{"attn_scale": 0.102, "learning_rate": 0.00922, "max_grad_norm": 1.0, "batch_tokens": 32768, "max_seq_len": 128, "z_loss": 0.0001}
Each number is 500 + 50 x the weight over its row's rms, rounded and kept within 0 to 999. Layers, rows and columns count from 0. Numbers have three digits each. The size before them is the row's rms in percent of the matrix's.

# layer 4 MLP gate, 768x192, rms 0.197, rows 522-536, columns 128-191
107:559434527464493527519502535438454518562486532573555531440404517534565472517509485525478504451574524469454337480528536584504495498561425465498520555492527487467508514484482547554555446528465583
092:537435485494416465464577506459521549511453492422511562478423570500503463553557398432453561443425594461569489480514514546566465532526556552599510562493477482387443544433474466557543538542505476
112:520501400555502490499443586446597515463532553552464485475545535563437548423455485530482491448460521552443540508658514413404444405509603434489508518471450588455513543511483522478459542519430397
091:489451529546539538522525536442440598532400530540498565563476536469500524595507500625448516485578422528466463477518550439511412458515468457481424484495407486586430540529537410434474465488371558
080:510458553502495519464520444474555494460555436454599393497433356472492527522552460520453444577504459558542555409520514505498473432511491502515445429431452400553403452475493488447498444490478433
099:583711470506478487530423502567523387575443520509460520523499580539529513507439493615455570537460488549522495550495391482507437520490448463496610647501454579541524466539440508490538554461485423
064:491567498482446500531522509486493533566493452443521519480575463427503439580479448529510433530408492477520492488471429546547535493480521579471458506455519525395461564484498541485533461460455584
106:531576437396497473531536447464540457584507535478523490534443493613508528551478537472460521604527497506552527498430467565518480551533529500531592450483464490437539468531487483494503562423490548
119:466431502521480474491540434581494487453448478533518529494466564585517504482485370507414461502494585476533464518464427397504452465481512512571418570450494534504507428508508573455484523459537528
100:420539480432455446512477460573575582442496460428555604463548564552473548502557425473506473518551498548511507622488574563386495512425565454581533510474485546437508524523505457539499501562494476
078:543504531524489468539451559472518574523436427564494483452567446473464425528480488556486514541472457539549467488549516501571531403412473549495534496547597564464530459576407543400533506419543610
121:542509515456485444502546446522560414494561424575564406560515522451512487554523505465416513492476499505462537492404483461451463506536469576494485462458489436492446547595431574496459491537534518
078:516456426430521503494497550486515571494544478535515540498466434478497513427590480492441511531543477398480437517523528541474521559420484475517580478556465436483542487418534513491459463637534478
107:486468474619515460396519621620483489471548476590443504450504548605547463469462554447530535528557440447521460489431554575519462446513471516516520526595486391497514454487532499542408559562430553
032:453403490478524543416466423546480437338531498567480438514495493567456418475514501467469508539571618459517488577541487501540558478529515386555483510498460500562476478501533504437496546456539561
# layer 4 MLP up, 768x192, rms 0.186, rows 522-535, columns 128-191
095:544423552441555527481508469394514509482483534529442545471428493500504492555474555561541455537536498412423486487567475400495513495550472404405457465509569477584493464535472514477487451550543567
089:561503579629501449515453469398496481503443491478499535490485433598447484475492497384498433549392524488476531528573603515559562559531460479447462488436490545505444596453541517459483452430457521
112:531469478536474542457424391507461446473590486497460465534556451465558456476488540571467468549442437528581439523412522485582512517573475425612495518520613581550410431379554603464529486490527453
095:478477596496493487506588470513552530559561529449444551492616501403458499488510469484556444431474419505492487443402491499439562512536426526484446444506441454502522382386487551498506499464528469
086:469404512541464556501437532514527483484550415458487548537504393496491427597520534467551546535589536503547516450538481481477467369523522432602484448497537509574556377510571526462448559438473467
090:466496479499500450533467467421422523574437510494530465481451470581529467505523497494553483519513576457610508445467479488411395525632467482480538464424480502493501522444520534535444478375555599
071:502509523507485431442586421538508525522565536505530479503472469464501543473595453462498550520559590467544540455479557490491529424485442426503599563468504521515471502506498448576480446502503512
106:490585522432500468559487523506528545469467423476520512529520441471510541530430519509477547464518523564482489504453503444378363487499484519565474542604506503580510619388440486565558512517535559
115:496593540557489471445585603494465448540614608540474546432466500464387494510545388484572515535599495510455488473496501471500547524552533524380411526488475533494584471513492637533444533478529503
096:552488498515506532602425391481591467515389501544478468507473547490412536412543482536397500542465499520444486481521416473439486421507475477562499407526545612568420417470523415457488527527513446
089:530502486569459462495539452548490484481454485520533613425516462517463495456515404507429443566524438510497502480435504494502406498407490502497505489546485517553531511477493590545542424419481494
126:548450528443473462485537403462503549486537484492580504512496432469628570459488468526592346438561513418559436483535494405555437546485459473540508491495437455450505516477514496518448509556539523
079:465488433458486552558457454490558536525571561476532535486443498516507573473646464582511445538480533494504446495415529513391517528518484488516441498387497411473540519471580554515458486514478421
107:524512406593480525442567499630491482468501497503574474429480464434445493450517517476522543500493505516538579411499525537436462353473517566499469533548526534500534488442523384533378544433589541
# layer 4 MLP down (transposed), 768x192, rms 0.0445, rows 522-535, columns 128-191
105:500560555596559520615556500406499483479507563534391511516471520468419537523449454498472454544490518453521505485463549504544530539507482553627529479480543400572487543473463477485339514588455468
093:482551558502528518576502504492540544429490444515429373521621493517417451509473448500411521479473553515549520669447523539488528561536478492527500498466519483630450575443476465516508562460480555
109:524441520517517568513520507515480563418499448444507507456577465591455603504522544513409535571580452470422465557527500448486515492539530495475560488443498546536500376493419520518504468595531493
090:424554442554550461511529487462550458427465493570566508394359554541525591474545507588520444508434551571466490531474493552464517541473577511465465494585425472545535451525526547393457531404467469
086:441556444526469537556512414401554581508476571512587524538484555509446556482505507440455517401431501462452553630483477567455546512482467489491468585456530526375572486600457434471483540527460548
098:514441492517497494464516484513478460487544508457500440512474489564516537610490580466493533462427480485505453484426586554519523480419455473580445569498607538535464448505483505457448480503489428
072:381454528543520479637445574440454458477398460477505540434513500545356465443444414542627482525486502491511490496441512552444485535433505460490524531533556513506485462553475576518501477411544474
116:455547436433428530497546471503538528533415588620550532512417476552449509526599451455522419625565576427530473485463529496528516582542516542566495528397490453504581553516507485460537507565460540
108:475455473508522537502416506528460509478524446459529564612488457502502495507395516518365492513511509391429483501543540499512478485489557376512498541568493521476454515518514473456449495630538465
096:503534449545493416620522472566477446383500588509501544534461594490548519559536495536567490486599428481513464515501531427545543508546415408502570489472549555515502479581481510505538445489409464
093:527531496545513542544438471589538482467483542476457454481565486501458531522437545413488525448520472438516580486508515484602415413554516439548439506555480495542494491359513505443429551549564551
120:551408512494528484395561550573409506438543488539533510474439431464505434516432534444516532560486561502463535523532485464633439499525565636454479545498473453481514534459459481484549496548482451
084:463479532551557445490432476553549574491513418511489530390560555490518487512538480518571403530438454592473503479480497499491497579529495593406452573523469473522477479518575509418385436504411577
110:490496483557494514540524489491431485498485458547450485597569462574502489396561491490470493461554471425539450458458521481521440469500494517568504521522446525530500491508587485519476518597531542